Part of a small language model's weights: 3 heads of 32, LayerNorm before each block.
Each number is 200 + 30 x the weight over the matrix's rms, rounded and kept within 0 to 999. Layers, rows and columns count from 0.

# q: layer 8 attention query, 96x96, rms 0.15, rows 31-34, columns 0-95
# k: layer 8 attention key, 96x96, rms 0.123, rows 31-34, columns 0-95
# v: layer 8 attention value, 96x96, rms 0.0986, rows 0-31, columns 0-95
# o: layer 8 attention output (transposed), 96x96, rms 0.0892, rows 0-31, columns 0-95
q31,220,240,223,265,170,192,183,203,280,222,168,193,148,227,140,190,311,262,195,170,233,183,201,280,239,174,192,119,186,185,184,224,204,279,148,193,202,212,166,177,198,183,201,187,250,226,253,185,229,189,255,183,203,244,159,176,249,224,246,220,230,189,261,237,175,200,144,213,208,183,202,167,193,117,227,247,233,220,147,220,252,191,231,250,190,194,199,189,181,194,198,159,105,195,275,230
k31,201,207,199,204,190,193,179,219,190,212,182,240,201,271,165,217,161,200,204,218,162,194,235,215,229,196,175,180,156,244,173,155,157,198,191,207,189,226,230,183,195,235,193,211,139,239,202,184,197,188,216,261,213,189,205,198,251,211,200,228,214,188,230,229,142,240,211,201,196,155,229,203,219,202,142,200,144,183,190,166,190,164,163,231,230,154,182,204,199,253,226,203,200,156,139,153
v0,209,211,185,194,202,219,191,201,155,221,219,135,193,258,241,196,198,251,158,211,189,200,203,184,212,193,181,201,192,199,231,180,225,196,195,191,222,224,192,206,180,170,209,231,191,175,229,189,193,161,173,171,218,232,193,197,241,201,225,219,215,160,151,224,229,188,191,168,199,219,227,180,197,209,215,226,196,190,249,219,218,216,216,187,153,204,209,231,161,210,190,210,210,209,193,230
o0,185,211,238,160,174,211,192,238,173,203,165,215,232,216,220,182,176,192,203,199,203,204,152,178,219,188,221,207,211,177,206,222,191,211,183,221,196,181,183,189,190,198,192,214,217,215,194,186,196,185,174,210,168,202,204,198,210,235,234,210,213,205,194,200,219,184,216,218,220,177,216,188,217,160,211,190,203,186,196,225,183,188,242,223,201,211,202,192,201,177,234,214,225,198,224,189
v1,125,257,193,218,140,156,188,205,260,217,212,218,216,163,164,164,245,216,185,222,231,194,208,231,195,218,208,167,193,179,183,239,171,201,186,210,217,180,188,189,236,199,179,141,199,187,199,214,242,172,230,244,178,175,193,242,213,208,205,232,220,184,205,194,207,182,174,215,200,195,198,193,206,186,191,239,219,208,199,165,182,189,211,127,226,204,168,197,196,191,220,161,185,201,216,210
o1,234,150,221,191,216,243,218,171,209,203,210,173,173,212,239,234,160,217,201,223,188,196,211,205,197,207,192,187,199,160,190,182,195,202,181,206,190,230,228,210,208,172,229,207,236,186,194,201,194,199,189,203,231,161,212,185,194,206,196,198,178,193,222,189,191,206,215,179,159,200,195,220,192,187,204,193,176,215,190,168,216,243,216,208,202,167,226,193,220,198,184,218,183,220,174,234
v2,208,252,172,210,180,185,194,182,173,219,216,178,243,265,172,173,181,190,188,195,234,194,184,228,234,196,213,172,212,189,199,215,150,222,206,254,189,119,207,175,197,177,215,198,210,147,197,177,199,205,203,230,198,208,217,242,218,185,216,212,211,186,211,164,192,213,194,205,173,257,179,182,205,164,229,230,176,218,227,202,204,211,204,235,145,201,177,203,233,215,162,165,180,187,218,203
o2,240,222,206,190,197,226,226,176,215,200,217,231,166,169,222,181,198,213,185,169,223,172,172,185,161,190,182,178,189,217,200,226,228,217,199,203,214,240,210,241,197,146,205,178,165,221,173,192,195,222,248,230,215,167,202,206,204,214,220,168,196,237,214,236,189,183,186,215,183,196,201,205,222,191,184,170,200,202,200,167,213,225,195,199,214,160,247,227,193,158,203,228,201,232,184,209
v3,174,214,219,262,156,189,168,206,208,190,246,188,227,177,224,163,208,236,199,179,232,196,173,212,222,207,210,173,175,191,211,187,221,187,182,188,199,151,183,203,203,218,196,201,204,153,179,193,188,209,213,203,192,203,213,219,154,200,216,228,181,201,233,167,211,170,145,171,195,198,227,214,208,229,200,240,207,251,159,190,214,198,195,218,167,200,146,204,245,171,228,194,175,194,226,238
o3,215,200,198,188,222,225,203,205,208,183,226,217,201,207,222,207,162,205,195,192,181,157,240,194,168,188,170,230,190,163,216,219,154,226,185,214,206,215,210,193,243,182,210,216,244,197,219,193,210,202,229,221,191,175,242,212,189,184,192,174,218,209,175,231,186,236,230,217,176,229,208,180,191,137,194,169,170,212,194,186,203,226,173,207,213,166,258,191,185,196,194,207,190,211,162,211
v4,194,201,232,235,224,192,216,240,204,206,234,164,193,169,204,182,177,265,185,168,168,196,210,191,170,212,214,168,226,223,194,214,213,188,189,195,208,177,180,200,209,207,189,210,195,231,204,210,197,155,178,185,189,143,213,192,184,144,174,211,221,191,178,227,205,189,176,203,205,236,234,176,173,180,163,189,198,223,194,183,213,188,189,212,222,204,219,211,204,192,191,170,200,183,196,233
o4,175,172,212,172,181,217,200,214,187,205,211,224,200,228,204,214,185,192,222,194,187,191,198,215,209,168,203,228,194,163,220,191,180,199,178,203,169,181,229,184,193,175,202,182,211,189,203,209,218,192,213,188,186,218,206,191,186,218,222,196,197,180,233,186,198,224,237,205,179,190,219,207,177,193,220,209,186,189,191,216,184,165,219,205,203,219,220,199,195,210,212,185,253,199,225,177
v5,194,230,211,208,198,194,195,176,188,202,234,197,188,233,204,177,223,192,208,224,219,172,194,181,204,175,201,170,198,205,179,187,177,203,178,173,220,204,211,207,236,210,203,221,212,210,189,173,166,211,142,194,183,205,216,170,208,211,222,191,188,187,220,201,224,177,189,209,205,177,232,183,190,214,180,211,200,239,147,206,304,227,175,286,171,186,212,183,188,169,231,183,200,191,157,182
o5,174,201,198,183,184,195,194,183,191,183,223,223,215,165,194,194,209,192,195,204,197,200,210,198,194,176,195,185,211,212,255,177,202,209,189,207,225,204,164,178,202,187,185,195,273,185,200,188,207,189,215,244,183,236,234,236,179,202,227,204,223,169,209,210,185,199,226,202,230,230,205,240,227,191,201,172,207,185,210,177,153,154,197,173,184,185,205,217,204,181,189,219,182,228,183,197
v6,190,139,251,155,133,217,215,198,205,182,225,200,228,206,175,195,235,215,216,206,193,206,243,205,175,213,192,269,197,194,180,229,143,258,217,192,207,184,187,207,199,227,201,219,216,196,202,193,223,210,201,229,167,195,196,259,201,202,276,205,197,210,169,208,214,166,170,212,194,189,237,187,184,199,221,187,176,207,220,197,183,191,216,197,222,195,199,172,188,198,203,205,181,153,204,264
o6,179,182,168,260,224,184,182,161,195,198,188,186,180,202,245,230,193,222,222,223,220,184,191,196,197,190,190,199,185,179,194,187,206,192,180,216,150,189,202,190,213,183,189,214,275,212,208,185,185,173,220,231,241,189,236,206,179,204,225,199,196,205,196,193,173,220,202,204,226,178,217,238,145,161,180,205,201,245,162,176,205,217,238,231,151,225,241,190,201,199,199,211,206,226,164,207
v7,225,160,177,201,192,198,250,175,151,185,195,233,174,201,137,209,185,249,188,217,247,179,223,211,215,198,209,279,178,186,179,210,203,208,233,233,179,190,184,198,218,188,205,193,207,212,193,200,186,232,217,181,194,195,245,171,157,221,200,213,200,190,191,187,158,178,204,172,165,208,184,239,176,166,225,165,234,201,216,197,263,189,189,191,245,159,197,233,232,206,189,205,178,207,189,189
o7,219,228,154,188,248,190,208,188,208,202,203,177,215,182,185,201,216,180,174,165,203,164,221,209,180,197,183,168,176,237,220,158,234,198,230,194,206,215,260,212,197,164,197,196,153,230,187,217,178,213,206,212,262,143,204,215,175,171,184,193,173,238,219,205,187,185,186,228,214,226,214,185,190,211,190,202,221,209,165,221,181,189,194,187,191,211,193,203,198,244,168,169,256,185,180,187
v8,168,208,244,228,176,197,166,207,216,213,194,186,161,225,212,196,231,118,180,206,185,163,223,222,159,182,194,204,193,202,142,224,201,207,168,109,218,202,193,198,218,222,172,193,200,201,165,190,213,196,212,200,202,213,196,121,222,163,179,179,213,205,226,252,204,169,180,234,214,151,246,197,255,227,202,202,212,185,134,203,292,210,209,253,154,203,193,213,196,199,223,191,162,213,148,225
o8,153,161,184,234,223,185,195,180,207,208,254,220,208,234,187,191,142,237,188,260,190,222,212,186,203,182,215,208,162,164,245,204,194,224,236,208,221,218,177,168,177,195,214,218,283,164,176,184,161,191,174,223,182,219,229,246,164,211,213,223,168,163,191,191,227,218,235,187,210,193,281,233,190,188,178,178,196,198,249,177,161,180,234,190,182,177,204,173,217,160,195,208,189,191,192,172
v9,181,223,182,217,264,198,209,215,229,218,206,211,198,156,162,237,191,195,196,228,236,193,224,218,185,189,183,181,188,207,193,202,196,219,217,253,192,197,178,241,190,219,209,183,181,187,203,204,189,219,169,224,192,152,166,194,175,144,189,197,187,180,191,210,165,192,192,218,225,180,181,199,163,237,199,231,202,214,146,202,149,189,218,170,230,217,202,222,222,197,183,169,208,180,185,187
o9,227,189,180,203,163,195,187,184,189,192,188,159,194,200,161,179,207,194,204,197,215,217,214,210,175,197,182,208,210,211,171,167,192,138,191,194,187,222,240,221,203,184,225,175,173,188,187,198,210,216,200,204,223,243,204,210,191,199,190,218,201,211,227,207,200,199,213,178,188,169,115,206,208,240,226,185,172,190,226,191,215,222,156,198,217,176,186,170,189,251,182,228,226,196,196,211
v10,254,221,199,209,235,189,198,177,238,273,212,187,174,172,184,213,182,214,155,183,196,226,218,211,115,187,212,220,196,203,223,154,217,220,180,229,192,232,210,232,209,218,216,149,185,183,219,182,187,190,122,207,212,187,170,142,216,132,225,199,199,228,196,199,223,200,191,186,202,275,191,190,178,217,204,248,160,211,211,222,193,191,173,226,170,206,186,189,174,207,168,242,224,176,200,172
o10,187,221,192,183,144,191,178,213,191,191,198,172,225,177,213,186,188,199,223,203,227,223,173,154,231,247,201,196,204,205,183,199,141,183,207,175,220,196,232,200,159,204,183,200,187,204,150,194,253,222,216,226,166,204,138,215,218,218,217,221,237,168,238,222,178,217,223,205,196,153,204,198,222,204,205,164,195,137,192,188,211,207,226,195,227,191,158,203,208,208,212,192,204,238,222,185
v11,188,243,180,227,216,201,228,229,200,193,206,226,139,231,194,209,207,230,163,220,177,146,207,176,209,212,166,206,195,236,193,186,211,189,209,158,192,231,187,202,162,183,202,192,188,162,202,247,211,161,146,165,209,197,217,217,216,172,201,190,200,244,175,205,181,234,230,234,207,197,169,212,189,217,216,174,201,180,221,194,184,184,180,173,218,198,216,218,248,205,216,286,196,150,221,229
o11,210,153,205,206,236,228,177,209,208,174,161,169,208,199,190,189,204,207,217,203,224,214,208,190,247,179,231,185,184,182,192,220,152,189,203,234,226,181,213,214,205,208,190,211,173,194,209,206,183,230,192,158,156,226,189,181,201,196,195,222,191,180,212,172,218,169,215,164,207,178,173,155,202,197,216,193,195,194,204,223,177,183,250,230,188,228,191,188,172,258,166,182,263,252,238,189
v12,209,264,237,182,179,210,171,215,228,242,187,189,200,244,265,181,245,172,247,236,191,180,192,206,180,230,191,201,220,199,153,158,211,202,228,208,213,209,202,192,228,228,169,261,207,207,176,185,191,230,190,192,186,173,141,208,185,223,233,183,214,171,185,194,198,203,189,243,224,189,233,195,186,197,172,212,195,150,159,195,271,206,188,218,223,185,219,165,169,188,204,142,203,243,183,223
o12,200,174,233,205,200,202,215,169,176,197,248,211,183,200,198,214,216,206,213,206,192,182,225,204,187,164,225,224,221,210,266,249,210,195,145,176,194,205,183,167,225,230,231,172,230,187,218,208,207,182,193,223,202,240,250,189,205,201,205,183,179,205,225,199,173,205,201,203,215,213,201,208,206,200,183,191,198,215,207,158,172,207,210,172,184,189,164,200,186,188,168,217,160,204,173,210
v13,214,118,252,216,135,225,190,210,200,226,193,185,202,188,228,206,211,207,184,176,171,234,233,203,219,172,203,227,225,207,225,192,196,189,193,164,175,175,201,222,213,201,183,218,199,215,203,169,196,184,186,175,206,165,197,185,180,150,237,214,239,195,163,214,213,171,179,161,210,167,237,189,179,239,152,235,234,185,144,188,262,210,223,216,230,184,183,188,171,204,249,205,172,255,185,167
o13,139,227,194,187,242,207,195,204,182,186,196,196,231,220,190,204,183,207,200,224,195,191,213,205,235,197,180,235,190,154,199,192,206,227,196,227,199,194,186,178,189,212,201,209,282,225,216,213,195,154,187,226,199,200,226,237,167,176,162,248,177,166,162,228,237,220,249,204,239,162,293,236,186,198,219,204,169,224,198,191,184,195,187,192,159,252,204,201,177,157,224,169,232,145,189,184
v14,184,221,217,260,182,173,209,232,174,168,198,217,201,212,228,173,177,164,245,158,198,230,196,188,148,241,176,210,225,214,188,242,196,216,238,197,216,252,177,192,188,212,219,209,208,223,154,216,181,226,210,272,186,153,188,249,199,220,186,212,218,245,199,195,203,216,194,233,189,174,217,184,211,158,189,178,201,217,238,184,179,205,214,195,235,186,191,200,215,201,235,215,201,178,206,212
o14,229,171,210,181,255,192,229,187,223,219,200,230,149,179,178,223,228,202,194,204,199,193,215,226,148,203,210,222,194,209,185,191,205,190,181,161,176,188,220,184,220,207,154,200,216,166,234,188,213,170,195,162,210,189,233,199,215,212,201,180,170,184,192,161,153,189,208,191,238,215,193,217,208,208,217,211,204,207,192,193,210,193,236,187,211,240,219,201,186,195,172,243,154,215,182,195
v15,225,179,233,196,170,196,244,206,215,187,186,191,223,189,174,209,190,259,198,182,202,109,208,212,227,211,211,114,220,204,218,208,147,179,208,196,188,187,217,188,190,197,212,187,209,164,250,200,217,208,174,196,181,230,233,210,181,143,222,204,182,197,233,156,204,211,233,208,190,202,194,217,196,194,212,246,222,242,179,197,215,208,217,145,150,188,220,193,255,210,207,205,180,160,219,145
o15,214,237,159,208,218,211,192,180,205,191,208,197,188,186,214,218,207,225,234,219,191,206,192,188,230,192,190,180,209,184,195,177,216,211,193,224,237,201,219,229,200,203,221,181,195,210,221,188,192,193,204,192,210,175,195,190,173,190,173,206,176,227,193,215,244,193,168,160,178,200,164,220,185,209,182,189,195,200,197,203,190,219,168,193,229,229,212,239,150,195,228,183,239,229,178,211
v16,209,230,228,191,221,206,190,207,250,207,209,221,257,189,201,194,198,222,211,207,170,200,227,224,218,221,201,258,141,217,207,201,174,233,215,193,188,171,188,216,182,185,199,219,200,208,207,204,214,168,173,218,207,154,182,223,236,216,177,209,173,194,192,211,180,216,216,178,217,211,217,202,169,153,183,199,196,184,219,191,178,173,212,157,196,210,215,203,227,179,215,149,232,170,221,172
o16,196,178,194,189,186,177,220,197,188,219,193,166,189,207,212,213,200,218,195,185,207,187,179,200,223,196,225,189,198,167,194,177,197,182,190,201,186,180,217,203,230,234,222,204,212,208,184,187,218,215,212,213,195,209,232,181,196,198,217,188,193,199,215,174,210,188,170,189,195,153,165,198,198,234,220,220,193,215,220,189,189,236,187,208,220,209,230,211,194,223,212,207,273,195,220,185
v17,199,180,203,223,244,233,214,195,151,193,207,249,184,109,201,199,243,272,154,162,197,249,193,222,168,184,204,193,198,212,214,219,227,143,179,236,222,230,192,243,174,160,210,191,196,203,210,243,193,164,159,174,186,242,199,200,163,134,149,176,203,200,177,195,191,217,198,197,170,212,186,202,217,231,186,235,210,196,213,173,139,196,204,171,227,195,204,215,222,182,221,202,235,176,250,224
o17,226,190,204,172,191,188,184,249,220,192,167,205,219,239,179,225,198,190,198,175,176,213,219,222,224,200,202,203,225,210,187,156,141,232,225,208,196,175,167,181,180,198,195,171,165,186,230,213,221,142,231,154,177,207,157,216,231,190,172,253,206,187,218,183,227,209,216,172,203,176,156,172,169,193,243,176,206,209,181,261,210,212,187,208,230,239,175,197,194,271,186,200,251,205,224,200
v18,252,224,154,204,199,203,236,207,168,205,183,235,163,193,181,194,220,255,144,216,169,208,207,165,155,191,202,173,190,234,236,168,183,176,204,258,186,215,176,199,208,182,207,246,186,207,203,202,157,166,179,177,224,197,185,215,211,177,227,199,206,206,159,175,190,252,247,227,210,184,196,224,197,236,188,165,226,191,230,226,195,190,184,138,233,175,210,185,195,227,134,247,210,232,185,205
o18,222,205,216,174,258,235,191,217,201,184,164,163,226,179,180,216,230,155,224,160,236,211,158,198,277,174,200,192,240,220,179,234,206,198,201,165,199,195,218,224,193,211,176,155,106,204,221,229,194,223,195,189,159,196,200,179,186,172,186,244,184,210,210,207,230,171,241,198,206,209,188,166,202,176,194,202,200,184,203,213,192,159,214,194,180,248,164,197,200,227,211,173,248,224,211,209
v19,207,190,136,176,241,247,255,211,160,148,199,216,148,147,208,231,230,172,219,178,241,224,194,208,152,193,195,197,175,211,240,208,171,168,180,214,199,219,217,207,170,179,219,178,185,191,200,242,198,152,156,212,173,230,214,189,212,197,186,176,170,229,137,202,232,165,215,223,212,251,168,182,155,176,154,148,220,172,248,209,207,192,202,169,257,200,245,219,228,188,158,248,233,124,206,198
o19,228,198,205,184,176,177,173,191,204,217,116,196,184,176,134,205,201,190,202,208,225,245,206,188,221,198,216,157,240,235,171,156,189,204,196,243,192,198,179,199,184,186,161,200,95,238,214,216,208,172,192,156,203,185,170,193,167,220,191,215,202,175,224,156,174,203,232,196,189,185,142,210,182,208,243,216,215,196,180,248,201,218,200,210,203,261,135,206,206,321,202,179,233,261,271,201
v20,227,214,249,208,140,213,214,185,177,207,197,228,166,181,212,197,245,183,230,235,160,171,178,223,208,177,183,171,208,204,159,220,210,186,191,184,182,229,199,192,227,226,199,197,200,243,186,162,166,212,197,247,212,235,136,176,181,172,184,204,214,192,237,227,179,249,201,195,192,102,222,192,216,210,177,201,182,202,197,213,221,175,210,177,174,211,160,166,168,220,196,243,204,243,173,149
o20,200,205,186,210,243,166,220,201,203,188,195,204,219,204,182,266,234,207,192,199,209,205,207,212,180,204,185,225,211,215,196,212,242,204,232,168,221,212,182,186,168,196,181,186,209,158,193,206,219,182,161,200,159,196,215,206,227,204,194,213,160,190,185,193,252,181,188,178,238,231,207,209,236,224,218,184,213,199,199,169,172,222,176,192,195,212,199,240,206,154,197,205,134,163,157,184
v21,196,172,149,204,255,196,239,200,202,161,209,199,196,203,192,181,212,213,161,189,201,153,206,218,215,213,181,211,206,224,235,200,152,204,207,210,170,198,230,191,153,171,227,178,185,166,240,192,172,205,141,202,182,216,182,228,218,183,199,217,163,248,187,193,205,201,235,240,168,215,163,206,204,209,209,184,200,192,244,209,183,209,208,164,190,224,234,207,247,220,220,264,217,129,222,231
o21,229,244,201,200,184,197,155,189,188,191,120,207,184,197,187,205,206,219,241,201,222,238,203,196,212,201,204,151,187,213,180,189,216,168,207,239,244,198,179,240,193,201,155,215,174,214,219,214,202,204,228,157,184,248,199,185,187,219,199,200,210,185,187,182,199,152,173,152,223,190,118,163,171,195,226,179,176,197,187,213,191,209,213,239,212,231,173,193,175,248,204,208,220,256,268,198
v22,172,238,291,217,184,173,204,194,192,202,210,184,187,245,246,203,208,125,278,171,212,216,195,204,145,199,170,201,189,210,211,223,206,195,208,155,198,204,204,179,200,229,200,214,209,235,134,193,203,228,221,245,199,183,106,196,193,230,170,200,205,204,236,233,211,187,195,192,245,160,210,183,258,209,177,218,205,240,181,215,203,204,197,212,169,205,182,221,196,223,189,248,206,225,204,226
o22,199,183,190,198,231,175,204,177,205,237,200,259,168,206,188,218,198,240,167,208,192,206,221,218,158,222,232,247,207,181,184,223,203,203,210,181,197,206,211,177,191,198,169,180,254,162,206,167,220,177,176,223,170,238,221,185,211,201,217,190,205,203,158,194,180,195,221,208,177,214,218,197,223,202,218,181,199,187,237,181,201,217,220,197,203,232,209,174,198,145,203,230,143,194,180,175
v23,175,207,132,162,201,195,177,204,209,250,215,199,228,180,243,205,229,219,188,216,186,161,178,182,188,209,233,211,264,183,191,192,192,169,155,206,211,171,227,190,226,222,217,196,206,168,199,190,200,173,227,247,191,170,221,233,207,201,214,202,177,153,186,210,206,183,193,219,211,226,191,174,197,172,227,229,174,179,203,191,161,207,206,197,215,223,176,216,166,180,195,176,208,187,172,237
o23,183,207,208,199,192,207,208,191,188,183,198,213,182,206,244,195,174,171,229,224,196,214,218,214,180,200,204,222,218,195,215,222,202,212,185,174,204,216,168,181,216,182,209,198,221,237,191,201,210,195,181,205,210,175,208,213,182,225,204,191,219,198,216,199,196,224,205,200,179,190,172,218,193,197,178,189,180,208,211,182,193,197,200,195,208,152,239,163,221,191,209,234,125,219,210,202
v24,183,266,166,192,219,137,231,205,153,205,184,194,195,208,208,224,185,204,232,228,229,204,198,185,183,212,203,209,220,197,236,234,173,177,175,258,210,253,219,155,214,205,208,200,185,183,192,206,168,231,220,210,186,243,208,294,222,186,232,201,207,193,204,182,172,204,211,199,227,208,185,232,168,199,234,203,181,185,169,200,208,188,185,195,170,216,158,201,187,218,211,247,212,201,198,179
o24,235,220,175,215,210,217,213,207,206,192,160,200,172,178,177,150,234,165,207,209,215,195,199,180,166,208,184,201,225,242,199,224,249,153,204,165,214,230,230,248,188,210,171,185,182,201,227,225,225,187,170,208,212,172,193,185,193,208,213,225,195,238,234,207,187,193,192,202,197,261,152,191,274,226,208,196,216,186,199,238,186,224,207,203,232,200,177,138,204,172,153,218,97,224,177,231
v25,177,199,250,248,171,203,159,175,208,256,181,208,194,206,235,216,270,259,157,221,188,210,199,237,182,183,206,223,233,203,217,239,191,191,177,177,206,234,200,204,208,233,206,192,238,211,207,193,217,227,159,176,191,145,116,130,171,215,179,204,205,200,242,219,197,159,185,190,231,151,185,216,206,216,191,243,211,225,149,194,242,192,209,215,174,189,161,212,153,196,206,250,204,192,184,194
o25,201,200,210,176,226,174,198,181,194,180,209,214,255,203,232,222,181,219,201,208,186,216,239,192,180,210,218,208,180,187,184,170,200,192,247,202,204,199,208,162,174,186,184,210,276,195,178,191,218,167,175,236,181,242,188,209,219,181,178,208,219,194,211,221,247,213,209,163,189,184,229,198,201,198,210,167,181,201,238,185,167,234,177,189,179,231,203,197,227,179,220,172,128,206,188,180
v26,197,234,236,179,150,204,168,214,211,215,195,182,225,248,218,209,172,165,248,215,191,190,171,150,192,213,208,147,236,182,197,188,265,217,146,164,184,176,208,205,199,223,185,205,220,204,155,207,243,222,203,200,198,172,225,189,225,156,208,197,221,198,211,222,219,204,176,189,221,171,231,174,199,153,176,228,182,173,165,198,214,199,192,225,154,208,223,186,203,187,209,153,175,245,224,233
o26,175,186,224,231,206,223,207,189,192,205,266,195,191,207,211,182,195,225,209,223,191,151,229,220,207,187,210,244,177,161,203,224,140,229,173,199,197,206,184,172,219,197,232,208,221,173,196,180,202,158,200,219,176,230,225,195,205,218,223,175,193,196,200,206,181,214,200,212,178,205,294,250,197,221,153,220,220,205,193,146,197,187,202,210,209,172,199,233,209,140,190,195,186,167,172,188
v27,215,217,204,230,182,194,177,219,193,228,202,236,208,199,124,176,210,219,159,159,183,117,205,205,269,213,188,191,187,213,204,198,217,208,175,249,195,201,189,185,195,165,200,144,211,186,210,207,174,220,196,222,206,172,207,209,205,169,209,179,213,211,255,168,173,190,219,210,189,205,183,220,200,192,226,165,233,232,162,168,231,210,222,191,162,183,171,153,236,194,206,220,190,178,236,153
o27,198,218,224,150,261,227,232,202,221,192,233,168,192,179,178,207,210,235,200,196,205,215,211,207,192,180,176,134,197,202,187,213,198,181,226,182,231,220,233,227,173,223,187,198,184,198,190,228,194,219,220,192,219,196,207,194,234,161,193,201,179,208,202,218,223,190,188,134,212,202,220,181,222,225,196,181,179,181,199,222,191,175,179,194,216,172,191,234,188,171,173,182,217,237,182,224
v28,168,202,203,183,215,190,197,212,190,221,194,219,208,179,212,189,177,242,216,170,194,228,213,187,228,218,197,193,241,214,211,215,241,173,219,234,207,213,186,191,178,180,198,185,183,209,224,217,233,214,191,169,182,127,222,226,163,219,162,229,160,214,171,198,209,237,185,186,194,221,145,209,179,169,188,212,212,178,199,185,189,196,200,174,226,217,225,231,174,184,216,195,226,155,178,219
o28,236,173,201,181,193,222,194,227,176,186,180,221,206,221,221,193,214,179,195,198,172,194,214,216,204,186,225,220,212,191,181,179,192,189,197,197,214,168,212,208,207,208,187,210,174,223,217,227,229,162,186,162,245,239,206,162,238,197,159,184,219,194,221,158,212,200,177,201,177,198,174,199,189,227,254,208,193,194,194,212,202,207,206,192,254,221,193,196,198,245,186,210,189,179,232,190
v29,215,206,187,206,137,193,171,193,207,234,195,204,162,182,164,191,170,183,214,214,208,235,218,234,210,200,214,246,216,176,188,240,183,216,201,217,199,183,196,177,238,216,205,188,206,221,221,184,143,189,170,217,195,188,207,216,212,229,242,218,238,196,198,179,176,174,153,165,175,275,212,185,212,212,204,232,222,245,186,209,237,184,183,231,237,198,155,222,208,209,197,195,190,216,177,175
o29,225,207,200,194,206,205,218,178,207,207,231,190,213,171,239,214,213,199,174,193,215,150,176,187,174,195,173,209,187,226,204,201,213,214,208,197,194,242,261,218,188,167,195,204,205,208,175,202,225,211,235,218,232,137,168,223,187,185,187,200,184,194,207,213,151,209,230,228,191,199,225,197,201,183,197,198,154,205,205,181,194,217,224,205,186,171,232,204,196,164,199,189,144,211,190,200
v30,182,203,197,217,189,222,167,173,219,227,247,213,253,200,206,204,213,205,226,203,219,227,243,210,230,145,224,246,181,188,164,178,214,209,220,168,171,187,178,175,240,163,182,168,228,211,188,170,174,259,248,258,197,174,227,212,230,195,178,198,171,182,206,194,208,173,201,247,207,190,230,194,157,187,199,155,224,140,163,216,238,193,198,228,213,214,178,175,238,183,187,222,188,223,189,186
o30,198,190,209,215,220,173,228,221,213,212,233,201,177,161,133,221,171,191,202,250,209,169,185,200,161,217,183,196,186,201,209,204,235,203,212,175,222,259,230,197,192,211,206,233,187,205,197,194,165,207,194,227,245,189,270,197,182,190,201,177,219,185,182,224,190,228,173,208,230,173,258,183,241,219,192,200,170,232,191,166,201,194,184,199,187,152,173,208,226,186,172,211,186,209,162,193
v31,176,227,174,188,194,219,241,186,225,191,199,202,165,221,185,180,174,205,165,183,186,226,175,194,215,164,182,267,185,211,196,167,224,212,209,188,205,232,191,181,263,175,199,207,188,185,172,222,230,140,268,208,214,160,193,174,228,240,235,182,200,181,208,211,213,197,236,197,175,235,174,193,206,192,184,180,189,163,203,180,213,186,194,231,233,179,205,239,180,197,183,220,189,259,160,225
o31,172,164,227,159,208,239,205,194,184,221,206,210,204,192,204,208,198,171,182,188,198,218,223,210,200,229,238,179,212,226,209,210,199,211,193,185,187,201,220,209,203,190,194,224,166,238,220,218,163,243,176,184,185,158,188,180,196,224,199,193,188,173,212,207,175,193,201,216,199,193,249,150,229,185,206,203,199,191,179,207,203,180,217,165,173,200,201,187,198,209,204,220,221,202,212,157
q32,261,251,212,246,122,234,137,189,274,248,228,227,215,216,208,218,210,181,175,195,171,209,222,233,255,133,241,229,244,128,168,279,215,181,120,224,188,200,157,144,253,205,179,214,161,187,148,181,262,225,279,255,205,189,224,194,237,209,179,196,182,232,237,203,163,244,251,130,292,186,364,163,165,185,169,218,181,247,198,226,255,224,233,213,185,132,97,127,226,191,222,175,122,213,259,204
k32,196,176,192,165,179,176,184,204,184,201,178,203,205,183,158,170,215,231,200,236,208,158,229,201,222,226,229,194,158,177,259,259,216,201,128,152,216,209,235,228,232,180,180,207,215,219,161,207,211,181,193,164,161,253,212,266,210,211,185,194,181,177,197,212,205,210,178,193,207,191,216,217,210,187,199,241,180,204,194,190,195,208,214,239,171,179,232,155,165,185,223,168,154,194,222,203
q33,187,202,201,207,249,210,212,208,187,140,211,136,234,236,142,165,219,195,206,183,220,146,212,213,206,172,189,210,257,200,158,169,216,276,221,234,168,185,143,185,236,186,171,200,197,222,195,230,218,185,253,236,210,198,165,185,235,218,213,226,228,219,201,212,219,203,169,174,185,156,200,163,197,144,215,280,189,242,197,182,231,276,172,259,175,174,230,156,184,208,190,188,151,231,253,208
k33,247,187,225,208,223,159,177,170,196,205,219,155,154,181,185,161,245,176,231,237,228,202,201,216,192,197,212,230,168,159,217,226,217,215,156,232,234,162,223,237,204,209,202,235,202,189,204,174,230,189,219,196,233,158,256,199,156,161,262,165,206,216,222,188,191,226,226,185,204,231,178,237,245,199,172,199,140,172,205,247,183,208,209,222,161,209,178,182,213,180,187,196,181,169,171,193
q34,220,192,207,198,167,241,180,165,224,239,195,213,184,200,191,173,157,215,167,229,213,226,182,205,229,194,168,165,158,189,189,224,192,242,217,151,219,166,230,195,226,210,211,213,229,232,217,200,194,166,209,194,218,180,208,247,166,207,212,168,177,195,204,195,193,249,250,181,200,199,206,182,203,172,199,192,201,213,167,212,210,171,217,217,199,199,210,253,225,172,209,181,212,159,240,216
k34,279,246,195,191,179,154,225,192,216,186,180,216,286,194,206,161,246,223,228,217,220,204,209,236,243,226,182,187,222,192,224,192,206,170,171,209,193,265,206,191,221,135,217,177,193,182,153,221,223,258,164,144,171,209,175,208,218,207,223,177,199,139,167,202,217,210,196,223,176,192,178,183,148,196,216,229,163,201,207,217,193,147,211,198,215,144,207,173,238,219,177,204,146,193,253,224